Weights of a small GPT-style language model, trained from scratch on English Wikipedia.
Training: 1121M tokens, 4277 steps.
Each number is 200 + 30 x the weight over the matrix's rms, rounded and kept within 0 to 999. Layers, rows and columns count from 0.

# layer 4 attention query, 768x768, rms 0.0232, rows 392-446, columns 640-703
180,218,185,245,181,206,185,223,180,197,235,208,176,208,192,194,213,169,209,187,233,211,225,187,234,190,202,200,210,220,242,221,195,224,230,164,207,207,153,207,206,160,180,180,223,178,203,191,215,212,201,230,180,218,212,221,164,240,192,228,185,224,276,246
202,176,217,177,198,168,178,236,204,183,221,198,209,199,201,174,198,195,194,132,122,183,210,260,198,174,206,225,223,201,227,174,184,206,241,210,160,213,195,254,189,197,231,167,229,166,157,206,215,187,180,194,207,178,202,174,191,233,201,185,204,166,231,178
188,188,219,221,172,185,204,213,216,233,183,183,236,182,181,211,189,203,239,211,200,205,158,149,167,202,192,193,143,224,157,185,202,199,201,217,214,213,224,184,216,220,182,241,163,146,186,222,195,226,184,205,234,145,203,195,238,217,186,147,226,180,183,198
208,269,162,180,176,192,184,186,221,226,164,197,242,216,194,192,201,198,163,223,209,218,180,191,166,204,240,207,236,209,191,190,235,212,183,157,202,207,183,222,229,193,172,244,186,195,202,162,206,181,193,194,201,222,210,173,198,201,178,196,174,179,166,189
227,176,191,215,206,175,188,218,202,177,200,251,223,194,240,232,188,125,175,193,219,185,212,196,185,221,208,179,176,173,192,180,186,200,189,212,220,233,175,258,212,199,211,166,205,184,195,232,186,218,212,162,184,196,212,176,215,186,203,225,207,204,151,156
198,245,237,177,252,175,238,217,205,177,215,185,192,177,188,141,157,181,182,196,202,185,194,200,205,178,208,226,243,179,196,206,206,209,194,165,225,208,175,187,205,157,191,230,195,228,206,209,150,211,209,173,134,222,180,206,204,218,203,202,186,200,207,206
193,202,206,230,211,166,199,206,237,172,227,200,219,209,206,180,143,221,174,217,254,179,194,161,199,209,223,192,208,206,170,184,200,225,213,189,169,216,213,178,202,190,208,259,196,216,229,183,177,196,189,233,184,170,145,196,197,185,176,192,184,213,164,198
227,205,192,200,216,200,236,208,205,177,190,185,264,173,201,264,238,203,214,163,210,185,193,226,191,198,203,222,216,216,243,262,234,168,153,212,181,188,232,209,220,194,206,159,232,198,172,225,181,203,173,255,211,236,165,189,210,210,187,203,225,199,185,204
210,216,193,177,203,199,186,212,195,173,180,224,216,206,197,175,195,174,176,218,232,234,237,191,210,206,199,187,192,240,200,196,216,169,166,219,199,212,194,217,175,180,206,187,162,193,194,156,202,219,203,181,211,152,158,195,215,183,188,196,181,230,189,171
204,146,154,218,199,189,217,239,255,160,235,212,153,205,162,161,160,187,189,242,196,214,174,172,210,191,211,190,170,183,187,185,191,187,178,211,186,167,216,191,192,198,210,186,220,241,206,190,195,258,214,174,217,198,240,180,183,131,202,205,181,187,223,218
206,216,223,214,228,213,217,207,220,208,199,213,215,206,214,249,238,172,237,166,205,227,233,170,158,190,165,218,151,190,219,229,199,191,169,204,214,169,205,233,145,219,220,217,242,173,190,190,227,198,203,189,217,180,194,209,243,167,176,242,228,229,223,212
167,227,156,237,189,158,237,204,198,194,225,162,183,196,209,231,179,192,224,238,245,214,229,187,201,181,172,210,227,211,218,201,247,173,187,173,219,215,206,189,208,183,262,169,235,224,208,241,188,195,276,193,221,199,217,213,184,157,195,183,211,191,175,196
217,193,215,206,174,197,230,185,190,181,212,200,194,213,169,213,179,220,189,212,227,206,202,194,245,210,176,221,213,191,195,195,155,178,189,165,175,138,192,218,212,211,191,173,178,210,204,173,236,138,223,185,246,202,227,220,168,197,223,186,223,176,221,207
174,201,198,130,156,187,214,215,168,183,218,211,140,193,167,178,161,178,163,191,209,196,189,178,159,193,175,218,219,251,171,206,175,217,188,216,168,165,227,182,228,216,245,240,214,203,192,178,170,192,190,168,216,194,188,213,171,251,178,211,202,194,155,232
226,227,197,207,247,235,221,179,211,206,239,207,194,203,197,172,203,194,198,179,146,189,231,229,231,173,195,204,254,221,248,182,180,176,190,193,199,206,212,253,171,173,204,200,181,188,222,224,221,183,232,180,235,164,210,218,170,157,181,185,195,213,179,233
164,218,185,215,178,151,195,215,254,200,178,235,165,168,211,170,252,148,167,172,239,207,199,183,187,177,169,188,168,212,207,196,189,208,242,222,197,198,176,224,203,211,224,203,194,216,209,248,202,259,214,237,212,179,143,198,229,160,207,190,181,202,189,222
233,234,212,185,175,214,243,151,225,245,199,213,202,275,174,205,209,194,233,222,209,238,159,218,206,173,211,198,219,227,186,218,180,213,174,177,170,209,185,221,212,174,224,207,189,186,210,222,217,189,213,205,195,175,218,190,191,175,212,197,233,189,183,236
208,150,164,246,220,226,200,183,220,159,243,182,206,216,199,176,172,218,206,187,205,209,232,220,266,245,177,220,229,195,220,215,233,154,175,138,214,212,211,165,213,214,187,200,203,205,207,201,181,141,222,196,236,174,172,195,187,247,208,187,198,191,182,242
212,196,224,185,206,217,202,231,198,191,198,218,192,190,236,232,154,211,213,198,219,250,139,186,180,178,217,234,249,187,196,187,208,223,177,232,194,261,198,187,260,186,188,193,153,167,197,182,181,212,195,187,197,177,181,248,172,227,211,234,206,201,182,162
208,239,197,228,194,225,208,206,227,171,246,247,154,206,246,206,194,206,183,192,193,221,211,190,173,259,230,198,233,195,197,233,182,170,228,179,191,195,203,231,174,191,170,181,199,198,169,180,174,199,183,223,169,224,205,177,276,194,207,196,196,201,237,186
164,211,227,207,253,211,177,219,221,165,235,150,206,183,222,216,185,242,186,204,209,229,221,208,182,235,203,200,199,145,205,138,175,173,204,199,217,213,181,173,183,215,155,188,211,210,202,172,149,177,208,211,173,193,215,176,153,195,177,215,183,158,218,231
207,164,207,232,228,215,219,224,207,175,182,210,190,211,205,204,190,206,134,186,192,181,230,207,197,270,183,182,145,238,178,181,207,210,176,190,201,249,185,230,199,205,220,195,255,222,204,215,193,147,188,213,249,189,228,170,249,172,219,161,187,215,177,177
219,206,221,188,214,192,174,170,224,194,183,217,188,200,189,224,184,197,214,205,232,170,220,193,151,203,202,144,177,213,162,227,240,199,154,230,195,211,217,217,240,207,167,205,172,199,238,217,238,189,200,220,206,233,202,229,199,218,165,216,204,201,205,244
167,178,173,224,193,168,195,194,201,220,182,210,175,190,198,216,201,170,186,187,224,225,200,142,211,250,175,224,166,183,176,236,230,155,184,174,222,250,177,199,234,175,191,220,174,163,201,237,196,171,208,199,205,180,231,201,264,181,193,177,185,222,212,187
214,213,239,239,207,189,163,171,190,217,198,169,160,213,181,182,267,188,205,215,214,253,192,209,212,185,229,231,167,273,181,231,173,245,209,227,160,215,227,173,210,191,228,215,213,206,202,192,229,188,116,197,192,208,204,184,196,247,202,188,205,180,229,193
209,228,180,201,187,198,209,163,177,267,186,180,181,210,219,218,232,179,202,214,180,152,245,193,224,184,236,193,195,168,217,161,201,178,193,187,201,168,155,192,203,230,192,195,173,183,182,207,193,222,183,207,226,212,189,171,174,195,187,199,228,185,209,221
202,236,216,201,198,222,188,175,217,146,186,215,183,209,177,143,217,209,189,151,268,209,234,189,194,202,172,198,207,220,256,260,206,206,196,166,238,182,215,221,217,159,213,190,186,190,206,181,204,206,181,213,166,196,214,170,143,180,185,168,167,198,244,223
211,236,205,222,177,240,198,180,189,193,196,223,187,185,193,217,220,169,215,180,181,172,154,184,185,222,192,188,199,208,182,196,208,215,188,181,192,179,176,242,215,153,184,178,165,203,190,173,193,204,197,211,206,202,196,190,207,213,179,226,191,219,177,201
209,174,166,199,143,319,248,204,233,206,188,148,213,198,189,197,222,228,226,198,172,200,214,190,158,216,212,159,189,204,233,230,198,177,239,199,171,153,209,203,144,222,213,194,184,213,182,197,133,196,203,233,223,205,161,207,235,179,167,219,201,178,239,195
189,256,201,181,193,222,209,148,177,216,178,218,262,193,212,247,200,228,210,172,252,201,228,193,225,185,170,227,195,244,221,187,192,173,190,191,221,211,178,222,185,199,158,256,207,196,190,209,215,242,197,233,182,219,174,184,243,225,195,130,204,222,192,217
164,174,199,147,178,183,227,158,224,198,212,148,183,216,196,204,205,202,222,236,228,229,193,178,127,209,179,205,205,207,163,233,201,192,188,209,192,199,223,212,211,235,205,189,223,246,205,207,190,223,193,212,210,163,196,202,255,179,190,224,226,180,200,189
202,185,199,201,194,214,170,187,165,199,192,236,157,245,211,155,191,177,209,221,212,186,240,240,196,206,189,195,210,218,182,209,237,256,229,141,211,228,154,176,215,158,192,187,234,203,234,204,173,216,218,190,156,176,223,182,177,197,229,177,177,226,195,254
215,186,178,232,185,223,137,149,210,222,188,235,170,204,185,164,224,149,193,199,208,248,183,196,170,146,242,240,206,215,194,187,188,183,192,201,171,192,175,188,249,220,214,182,193,226,264,175,173,197,208,217,169,203,199,155,226,169,176,259,227,208,184,195
187,155,184,201,219,203,222,203,200,190,214,138,196,227,234,181,200,215,228,220,158,197,220,194,203,141,204,199,170,257,227,188,192,217,197,178,200,204,176,202,235,191,258,170,201,175,161,169,214,237,186,202,198,213,230,179,176,224,191,224,220,180,236,220
195,190,198,178,203,202,220,198,176,247,147,198,212,187,185,178,183,228,211,225,175,216,173,211,208,157,220,209,203,218,210,211,193,193,180,170,186,214,208,157,225,200,171,188,183,197,216,224,161,178,180,182,205,182,205,188,186,149,181,157,207,201,173,223
185,187,204,189,191,186,173,191,173,207,165,217,236,155,192,199,211,197,233,233,207,182,193,182,181,194,171,190,179,151,207,231,198,218,209,217,202,207,227,251,211,150,232,191,214,205,187,194,155,204,143,262,198,241,188,184,173,213,221,167,196,213,184,201
212,244,234,180,210,131,199,211,253,223,165,146,223,211,191,232,152,173,212,232,142,233,188,186,201,208,198,199,233,216,178,154,168,232,226,229,190,219,188,251,209,242,130,211,198,201,203,218,264,228,241,180,188,219,248,215,198,203,204,197,172,204,205,218
213,199,180,216,237,213,232,203,209,214,174,189,174,220,213,210,185,201,221,160,195,166,210,185,200,156,175,188,194,157,189,189,208,174,203,208,185,197,210,207,214,237,226,165,231,203,183,221,220,175,165,169,184,213,211,175,171,175,168,209,200,228,136,193
192,190,189,239,191,223,197,174,228,193,177,163,225,224,200,146,209,174,236,227,201,184,183,150,196,202,182,202,223,220,171,223,218,139,232,222,198,167,224,243,180,207,224,249,189,179,159,272,238,184,216,222,189,223,170,199,192,207,176,225,233,193,201,188
217,234,184,184,136,187,204,198,187,227,231,237,193,163,251,197,181,229,235,189,205,147,192,189,191,176,243,205,163,172,194,192,181,229,206,231,220,162,234,171,207,228,167,220,203,203,210,206,167,246,248,161,248,219,159,142,208,196,225,193,172,155,195,136
205,172,217,212,193,197,206,202,180,228,204,193,216,198,198,192,242,139,268,172,192,220,233,244,195,212,169,200,183,255,209,192,217,176,195,199,168,212,208,244,181,197,247,235,219,194,201,198,224,210,236,228,182,222,220,205,164,217,147,210,197,209,214,178
227,217,240,194,223,239,215,219,215,203,228,232,200,158,202,209,256,250,211,196,171,188,243,185,157,228,212,196,199,197,203,169,191,162,199,199,220,173,198,234,200,225,173,180,194,188,182,189,198,226,234,215,196,183,180,189,194,192,191,191,230,170,188,230
221,182,215,131,203,196,137,223,157,202,184,193,209,187,207,203,186,166,198,227,187,227,230,177,184,235,214,198,194,239,211,223,211,185,163,210,187,206,185,199,211,199,190,219,194,221,162,206,188,199,151,178,213,185,174,185,206,205,218,243,207,192,209,210
203,178,246,229,217,190,175,199,257,190,215,207,199,192,246,198,191,195,201,183,227,188,206,200,217,198,194,169,176,200,169,202,188,242,221,197,195,183,183,207,207,213,197,229,194,198,255,212,161,240,202,200,158,223,196,183,184,235,177,201,206,209,185,223
200,153,201,240,166,196,168,191,178,223,194,212,222,224,218,227,199,193,137,150,184,193,190,205,159,203,136,202,189,122,219,170,199,227,234,202,216,244,185,236,232,226,200,156,189,210,137,195,171,213,193,210,204,161,191,193,202,180,211,203,239,181,173,211
176,217,201,215,200,197,181,213,181,212,199,220,171,185,155,241,173,144,207,249,233,167,212,189,207,189,218,165,213,224,212,170,167,270,190,215,189,206,218,231,184,213,210,216,178,164,211,192,190,147,196,166,203,246,196,141,162,193,182,173,207,195,235,180
164,246,198,158,224,223,181,188,212,200,241,201,147,224,257,195,197,153,211,175,224,214,231,159,183,187,232,162,196,142,211,188,209,220,196,212,218,179,205,185,172,215,221,247,192,234,162,186,195,219,209,174,200,241,206,200,182,138,161,203,179,205,196,218
236,182,156,241,229,194,168,194,197,168,247,185,237,166,194,216,226,193,227,168,196,165,230,200,256,209,179,230,242,226,218,209,188,139,208,182,226,182,217,220,176,161,219,176,149,229,203,213,205,195,167,184,206,188,222,222,154,212,192,224,213,190,217,200
176,238,216,230,212,224,223,194,194,207,207,221,188,196,179,225,251,159,204,191,201,163,203,176,175,211,179,198,141,223,199,231,192,190,249,168,160,202,173,211,199,204,178,166,177,231,184,167,185,230,181,156,201,221,203,190,200,194,214,173,161,207,240,175
203,153,208,232,228,218,188,178,161,215,174,206,246,198,202,153,180,211,204,239,194,178,199,207,210,221,218,218,187,260,213,219,211,261,189,216,176,219,217,181,159,194,203,228,183,198,233,189,204,216,190,196,143,163,167,167,200,231,231,228,202,193,240,177
225,247,219,120,191,207,209,150,150,168,182,146,205,213,171,159,218,172,217,221,195,241,197,186,169,196,167,222,199,174,205,227,175,180,195,188,220,211,166,184,220,228,201,250,206,199,214,177,227,199,171,202,208,165,192,153,163,161,177,179,161,220,200,193
199,249,210,197,209,233,235,190,166,210,195,210,187,200,196,205,210,194,218,202,172,158,228,195,223,197,199,205,191,279,186,191,225,153,209,186,190,221,184,238,223,157,203,234,184,209,193,195,177,181,204,260,209,233,210,210,199,193,181,223,165,226,197,209
223,145,188,198,208,232,186,192,170,263,166,158,207,220,150,211,202,196,219,175,217,194,209,154,215,126,217,181,230,202,229,212,205,190,190,243,184,201,215,188,170,218,201,195,211,215,232,170,261,218,220,194,176,149,200,177,151,197,181,202,190,194,179,198
209,192,219,210,234,165,186,174,207,191,211,250,222,209,206,210,207,214,227,223,210,201,225,204,213,218,202,178,209,177,188,207,178,256,224,184,254,215,213,228,261,165,210,258,188,204,174,156,257,212,204,225,169,201,204,219,169,188,186,192,180,199,234,169
181,267,223,240,206,212,200,231,222,181,241,199,186,156,170,216,214,179,196,230,205,191,223,161,189,237,219,145,176,200,224,179,236,221,230,243,219,202,198,213,169,191,194,246,186,175,218,165,208,269,208,212,210,205,261,209,208,182,193,177,193,210,167,197
# layer 4 attention key, 768x768, rms 0.0232, rows 392-445, columns 640-703
154,186,215,168,191,228,237,197,218,177,186,211,242,231,222,242,211,253,217,226,157,198,171,196,218,179,176,197,201,190,244,185,239,224,200,205,198,188,226,166,172,170,213,194,213,202,173,212,191,203,231,202,176,178,224,213,177,172,215,212,184,214,230,190
200,224,174,160,164,225,235,190,214,208,190,177,171,184,188,181,193,185,207,230,241,206,180,214,210,192,212,151,201,238,187,212,218,202,196,193,216,144,240,213,165,218,169,190,212,228,207,275,176,221,201,207,197,216,185,170,163,170,178,219,207,200,159,185
201,176,199,211,175,224,186,195,218,193,237,184,181,265,225,219,199,232,200,190,250,199,248,182,170,177,169,195,214,250,196,177,255,186,212,207,162,195,167,215,175,188,172,165,188,205,272,189,224,178,235,181,204,208,192,215,206,189,180,192,180,213,186,184
216,143,209,209,221,192,215,215,182,179,228,212,168,211,229,190,172,202,173,203,212,221,214,171,203,173,217,166,189,198,209,221,166,202,196,192,225,238,209,233,162,223,229,180,188,228,210,222,221,197,217,202,203,163,165,223,160,221,184,235,196,212,201,201
177,237,253,190,213,132,237,170,180,232,166,245,232,220,153,180,178,248,192,205,199,211,196,192,180,216,137,209,190,200,218,183,188,202,224,197,214,185,219,196,164,212,185,158,199,205,178,251,224,199,178,170,143,213,215,187,197,205,215,167,208,193,209,221
217,208,201,237,264,139,201,224,193,203,203,162,182,195,228,240,248,140,199,190,170,205,243,161,239,200,219,183,208,185,217,196,169,210,176,253,197,199,167,192,232,171,230,195,198,205,144,217,188,209,135,224,215,192,198,197,256,175,203,135,226,202,204,175
207,236,209,168,206,238,257,205,205,220,153,179,177,188,220,205,212,167,189,185,230,189,186,213,237,160,204,253,165,202,202,201,191,184,173,198,231,192,188,226,195,195,219,152,221,192,172,213,208,183,138,213,179,213,163,226,177,210,162,212,167,181,200,249
208,215,177,200,228,207,185,204,223,240,212,144,210,237,170,240,163,232,176,219,167,207,198,210,237,190,214,199,190,153,202,198,238,237,163,212,163,206,205,249,181,168,195,269,171,201,235,210,157,207,246,243,245,192,205,221,226,181,174,199,195,195,237,215
135,196,183,211,290,175,209,213,233,182,192,192,235,176,238,212,186,218,182,169,133,200,178,183,195,187,176,203,202,143,187,202,211,184,156,224,220,179,161,252,196,199,199,209,215,192,182,192,180,165,176,237,177,179,253,240,180,175,242,191,157,193,228,240
129,240,199,193,205,156,206,177,161,172,214,191,231,203,181,186,219,227,203,235,157,204,209,235,186,178,234,197,181,214,179,153,216,202,185,187,195,250,210,216,186,229,179,195,193,231,205,163,182,161,161,198,165,213,168,219,204,224,212,195,224,189,206,200
224,223,170,211,205,213,203,211,163,186,176,235,207,223,143,178,221,179,155,215,237,213,201,205,200,174,207,166,215,243,179,188,211,166,203,215,181,254,178,238,237,196,178,190,179,179,236,211,148,211,188,265,266,228,229,205,177,194,172,140,211,216,239,198
192,219,210,200,179,175,153,256,182,218,203,217,214,175,197,243,218,233,128,183,216,210,200,205,175,214,204,134,148,183,178,238,191,250,176,211,211,167,197,256,138,181,166,195,208,193,164,243,166,254,187,186,173,218,186,157,158,195,223,240,200,206,235,219
205,195,166,163,237,179,196,202,206,225,211,219,216,155,208,228,223,146,280,179,175,183,214,171,179,187,237,203,220,209,218,197,226,221,174,168,245,192,151,182,195,174,201,240,202,213,167,177,164,218,241,199,172,130,213,194,193,220,188,214,194,210,190,238
223,207,221,210,217,148,194,205,165,178,197,201,153,175,195,178,207,208,170,202,228,195,215,211,229,190,196,196,179,220,166,165,214,183,162,192,211,198,242,202,209,218,222,225,242,161,174,229,203,225,245,174,225,178,192,220,226,185,187,185,176,232,188,179
194,239,216,177,165,219,195,228,204,201,210,219,215,220,185,242,218,197,137,218,216,174,163,191,192,187,247,230,181,176,161,181,214,205,207,180,195,194,220,241,242,183,224,204,223,204,171,173,163,204,193,212,181,165,194,197,205,177,231,259,180,200,150,203
194,190,187,178,219,156,166,204,171,185,169,234,190,210,200,263,143,262,210,209,184,194,197,219,192,218,197,207,119,140,222,159,203,178,194,172,202,161,185,207,217,159,239,184,198,165,200,193,180,192,195,192,219,173,182,234,204,195,231,200,197,156,191,206
206,195,198,152,227,167,192,179,123,245,196,137,233,194,214,184,224,224,202,178,238,200,180,197,169,195,170,193,183,221,205,238,148,178,199,248,235,146,200,183,202,221,199,206,184,188,171,198,180,233,199,156,203,231,202,193,181,198,179,176,211,232,199,188
177,239,226,197,216,171,176,208,175,234,138,201,185,147,203,173,224,213,136,186,193,190,219,153,187,141,213,217,168,182,203,239,231,182,156,192,233,188,179,205,229,195,226,212,205,202,209,217,198,180,157,234,190,203,161,203,172,211,194,188,221,181,155,254
210,191,159,194,178,198,171,192,232,208,195,225,212,217,214,196,215,195,209,227,163,176,171,192,217,187,202,227,185,245,246,215,211,224,228,166,175,211,215,212,163,213,191,190,173,193,242,210,195,211,164,154,165,210,196,174,169,238,180,209,180,224,258,176
246,159,194,147,186,220,188,205,214,266,207,191,173,208,229,249,190,170,213,190,228,223,209,193,176,197,213,178,182,197,174,175,237,237,214,233,189,174,218,197,192,208,204,201,231,151,143,186,230,164,186,197,215,145,199,250,149,232,214,207,153,228,200,165
275,117,175,221,152,239,219,169,201,164,176,190,224,183,197,176,237,184,234,216,222,185,209,190,246,158,169,216,179,227,216,206,207,204,238,222,177,183,227,163,240,184,181,215,206,231,196,167,202,169,213,200,241,260,227,257,226,192,212,222,252,256,190,206
204,274,170,160,195,212,132,170,194,250,186,216,139,182,174,235,198,224,240,236,133,245,184,227,185,188,228,172,210,179,177,217,184,163,185,158,194,219,138,172,200,192,176,185,174,220,190,225,134,188,192,249,204,212,203,178,168,221,209,199,207,201,221,207
224,183,180,208,220,196,221,235,207,186,231,226,211,172,203,215,214,142,184,207,222,235,175,188,189,174,234,236,187,296,192,206,204,225,180,223,159,183,154,207,173,219,265,192,184,195,237,203,206,200,195,166,190,205,218,187,209,157,143,210,227,215,220,191
189,201,210,205,232,230,168,156,169,190,262,191,208,164,192,187,204,183,212,234,214,174,195,173,216,175,175,191,247,261,220,175,182,242,250,176,138,228,205,197,215,223,186,201,208,211,191,172,216,224,193,187,219,192,178,175,147,241,150,230,211,172,232,197
238,179,180,186,201,195,176,189,208,179,205,196,228,215,169,176,163,214,206,222,209,189,188,157,198,183,163,202,227,179,188,221,166,189,236,204,209,180,226,201,194,205,186,189,181,214,234,200,140,225,199,181,189,210,187,234,213,182,188,194,176,201,190,140
160,170,214,213,204,190,234,219,246,196,185,196,215,209,191,196,216,173,212,205,202,168,216,229,220,206,192,216,190,151,250,204,193,223,204,183,166,221,240,209,218,192,148,211,212,212,199,192,206,252,215,181,229,191,192,207,219,181,208,163,191,208,178,253
196,200,255,201,202,204,216,200,152,175,200,173,172,230,193,176,194,144,198,197,186,210,217,188,224,209,217,172,232,138,186,220,213,178,212,199,157,228,212,137,189,209,199,189,189,185,218,189,259,199,248,185,201,233,225,158,198,239,239,181,192,195,168,197
172,212,210,171,197,207,223,210,182,177,185,185,226,225,195,218,231,196,263,215,127,215,159,188,190,168,172,209,238,204,198,211,208,190,221,217,177,216,197,185,214,176,234,178,208,188,201,182,206,186,228,179,227,202,205,186,203,246,230,199,238,185,170,190
190,186,193,236,180,163,178,191,163,169,235,208,192,201,232,137,215,176,176,210,198,193,170,182,183,159,147,229,135,269,214,168,202,183,212,183,190,181,190,208,228,258,176,191,222,218,213,174,163,260,218,210,161,156,189,211,193,190,226,225,211,184,216,246
216,170,192,212,219,199,185,250,193,211,230,174,175,198,183,201,210,187,216,155,241,198,243,224,202,222,205,180,204,178,228,209,194,194,207,255,193,195,214,202,195,191,207,206,164,204,245,202,236,193,213,213,238,206,209,225,227,189,221,155,213,200,208,207
186,186,201,178,205,214,190,221,191,232,150,201,183,215,178,185,165,189,180,139,153,195,224,210,149,219,230,171,216,192,224,192,215,183,190,202,212,230,187,160,184,210,187,180,203,157,203,206,234,181,214,179,229,246,214,180,179,204,192,176,206,187,256,190
208,245,219,204,155,188,215,180,182,207,199,178,178,172,147,159,223,189,177,201,166,169,177,183,180,202,214,244,226,266,219,178,233,229,215,189,167,233,197,176,196,203,188,193,163,187,232,155,214,189,145,235,232,223,259,196,190,218,191,183,188,183,171,202
194,219,249,189,196,199,238,213,171,203,218,178,230,154,205,257,209,231,231,218,143,180,150,212,189,230,223,203,184,224,195,175,213,203,161,182,200,205,209,241,203,183,212,200,141,213,178,213,185,191,191,212,248,198,199,213,145,193,249,245,194,200,170,227
267,196,196,223,244,220,219,188,198,226,183,205,247,212,214,153,140,176,228,185,172,209,202,172,233,244,193,224,191,168,197,160,168,188,161,224,168,241,240,191,233,223,180,214,219,187,184,224,207,194,233,164,205,202,222,206,189,204,232,175,198,209,235,196
228,203,162,250,179,217,252,174,222,178,218,199,224,196,188,189,207,184,234,193,276,187,166,185,193,223,157,198,186,194,193,236,176,218,226,227,180,159,212,193,193,243,245,169,200,200,237,185,235,193,175,216,243,261,245,236,252,205,194,185,254,186,203,214
267,161,182,208,149,163,240,222,205,162,252,184,183,245,181,173,217,228,209,221,161,153,194,234,195,216,198,251,249,244,201,191,204,220,192,192,213,175,225,155,179,167,189,195,226,244,160,177,252,174,195,237,206,225,193,226,236,225,191,224,158,205,271,212
230,182,196,182,192,216,183,214,200,190,205,204,228,191,183,154,223,199,197,229,229,159,222,217,199,257,240,206,184,185,201,261,197,167,204,198,191,196,214,155,197,235,202,182,163,195,189,153,226,228,243,175,224,246,237,205,250,188,208,236,142,234,221,118
234,173,243,220,248,185,199,217,224,226,217,218,213,205,179,245,169,192,216,186,197,186,197,185,185,246,241,200,230,199,199,211,196,197,166,171,183,194,213,223,165,174,184,199,177,233,216,210,200,236,223,202,180,155,174,194,199,210,221,163,190,178,197,189
213,205,214,224,226,169,198,188,168,167,175,205,183,229,186,177,177,168,161,230,179,229,188,203,158,178,158,210,169,258,265,171,169,210,184,187,176,191,181,169,187,188,155,200,197,219,192,143,174,206,173,216,203,152,181,197,238,199,154,164,204,185,211,222
197,189,207,204,222,229,227,202,202,216,204,202,220,229,191,157,234,214,219,201,202,237,208,197,170,169,209,210,169,188,217,216,160,179,223,174,176,191,202,183,226,170,166,203,167,195,179,139,219,191,225,229,201,200,189,235,151,170,216,198,184,163,220,246
203,218,181,154,250,230,184,173,180,167,215,211,186,156,237,153,227,216,171,197,157,236,194,213,193,200,201,197,226,176,189,136,222,167,212,209,221,212,170,215,284,197,223,204,214,190,202,222,192,174,198,190,202,218,205,188,212,169,206,213,168,191,170,168
220,193,202,231,253,200,196,247,224,226,233,191,221,229,208,207,202,211,240,195,204,199,247,171,183,184,212,178,179,250,228,212,183,253,205,201,218,212,226,195,191,214,152,178,181,188,194,180,191,201,152,169,196,176,174,195,189,209,175,215,214,197,197,213
212,241,203,235,206,190,231,156,219,218,216,196,229,171,193,228,214,198,174,171,255,198,220,211,229,189,171,224,194,163,160,221,195,215,202,181,197,175,195,222,203,193,173,169,213,185,210,204,174,188,229,211,192,200,201,274,161,161,220,142,207,192,207,194
227,182,179,186,165,230,201,198,220,232,186,259,201,191,167,204,202,206,163,188,230,217,202,197,166,204,186,179,190,171,209,209,232,152,125,195,194,233,224,154,239,193,181,206,194,219,222,143,159,173,168,208,201,159,219,235,205,226,185,185,189,188,237,240
218,183,206,199,232,190,187,216,213,152,223,233,147,205,190,216,248,219,194,182,208,167,217,202,256,209,229,247,235,227,210,216,180,137,173,134,194,192,249,189,179,182,251,212,221,190,239,204,205,198,190,177,203,222,233,231,203,221,197,171,229,188,217,175
236,201,203,211,175,225,163,205,200,168,203,216,198,190,227,170,197,199,218,211,224,211,206,206,180,240,204,171,195,192,135,198,181,191,215,185,247,210,239,134,212,221,168,233,143,219,204,194,201,215,249,178,198,173,215,227,267,246,147,218,214,217,211,197
156,206,193,194,221,228,197,195,198,213,177,162,233,126,177,196,235,225,220,223,233,190,211,192,211,174,176,192,241,187,192,235,161,154,226,212,223,164,211,190,187,154,195,212,207,171,227,180,196,168,198,231,183,236,190,216,204,261,228,221,207,191,254,212
177,196,194,243,201,220,213,198,224,200,206,199,211,255,228,233,217,200,215,248,186,186,192,204,213,201,234,210,210,155,187,222,214,281,203,218,159,194,199,202,225,215,190,224,201,245,202,178,202,188,205,223,204,232,194,195,222,199,203,180,223,194,213,185
166,161,179,217,201,199,207,171,207,245,189,223,232,210,204,228,213,165,191,207,195,202,192,202,225,165,226,158,220,129,247,248,211,177,190,180,208,223,207,219,197,208,180,246,228,163,211,210,211,188,168,215,215,170,185,202,182,178,217,215,191,233,201,200
197,228,230,158,209,175,154,204,231,234,258,184,176,210,211,201,253,228,216,242,245,240,204,167,191,209,215,175,215,87,179,185,168,218,211,185,265,191,183,183,219,143,174,170,200,202,196,207,229,183,185,225,180,229,181,231,200,195,236,250,218,177,157,216
200,193,163,244,225,221,264,218,229,192,227,206,189,259,163,200,184,221,181,179,202,198,178,229,217,227,225,168,166,230,175,171,243,203,205,226,151,213,204,219,226,206,183,138,211,175,194,211,259,210,213,188,207,206,175,246,233,228,197,201,197,197,163,187
172,185,203,263,222,217,188,253,226,175,199,226,217,183,196,228,234,181,196,220,157,192,219,195,235,171,219,197,188,196,214,167,187,217,180,227,186,157,223,205,201,178,197,217,189,237,187,159,209,248,172,194,173,201,203,200,161,157,236,172,177,209,193,183
176,180,192,211,214,224,212,245,210,198,158,207,169,204,207,253,224,213,147,210,217,185,228,171,191,223,202,169,218,228,184,191,269,189,164,189,212,202,159,152,193,201,155,193,178,248,174,189,215,235,182,186,171,213,215,219,264,213,199,266,185,203,216,195
184,213,235,235,224,182,231,205,174,202,192,189,153,152,198,210,186,184,236,156,169,177,177,229,175,205,196,195,168,167,207,189,212,209,151,169,167,207,211,210,152,200,193,198,191,217,154,214,155,172,228,136,211,268,239,207,223,204,210,237,174,165,208,227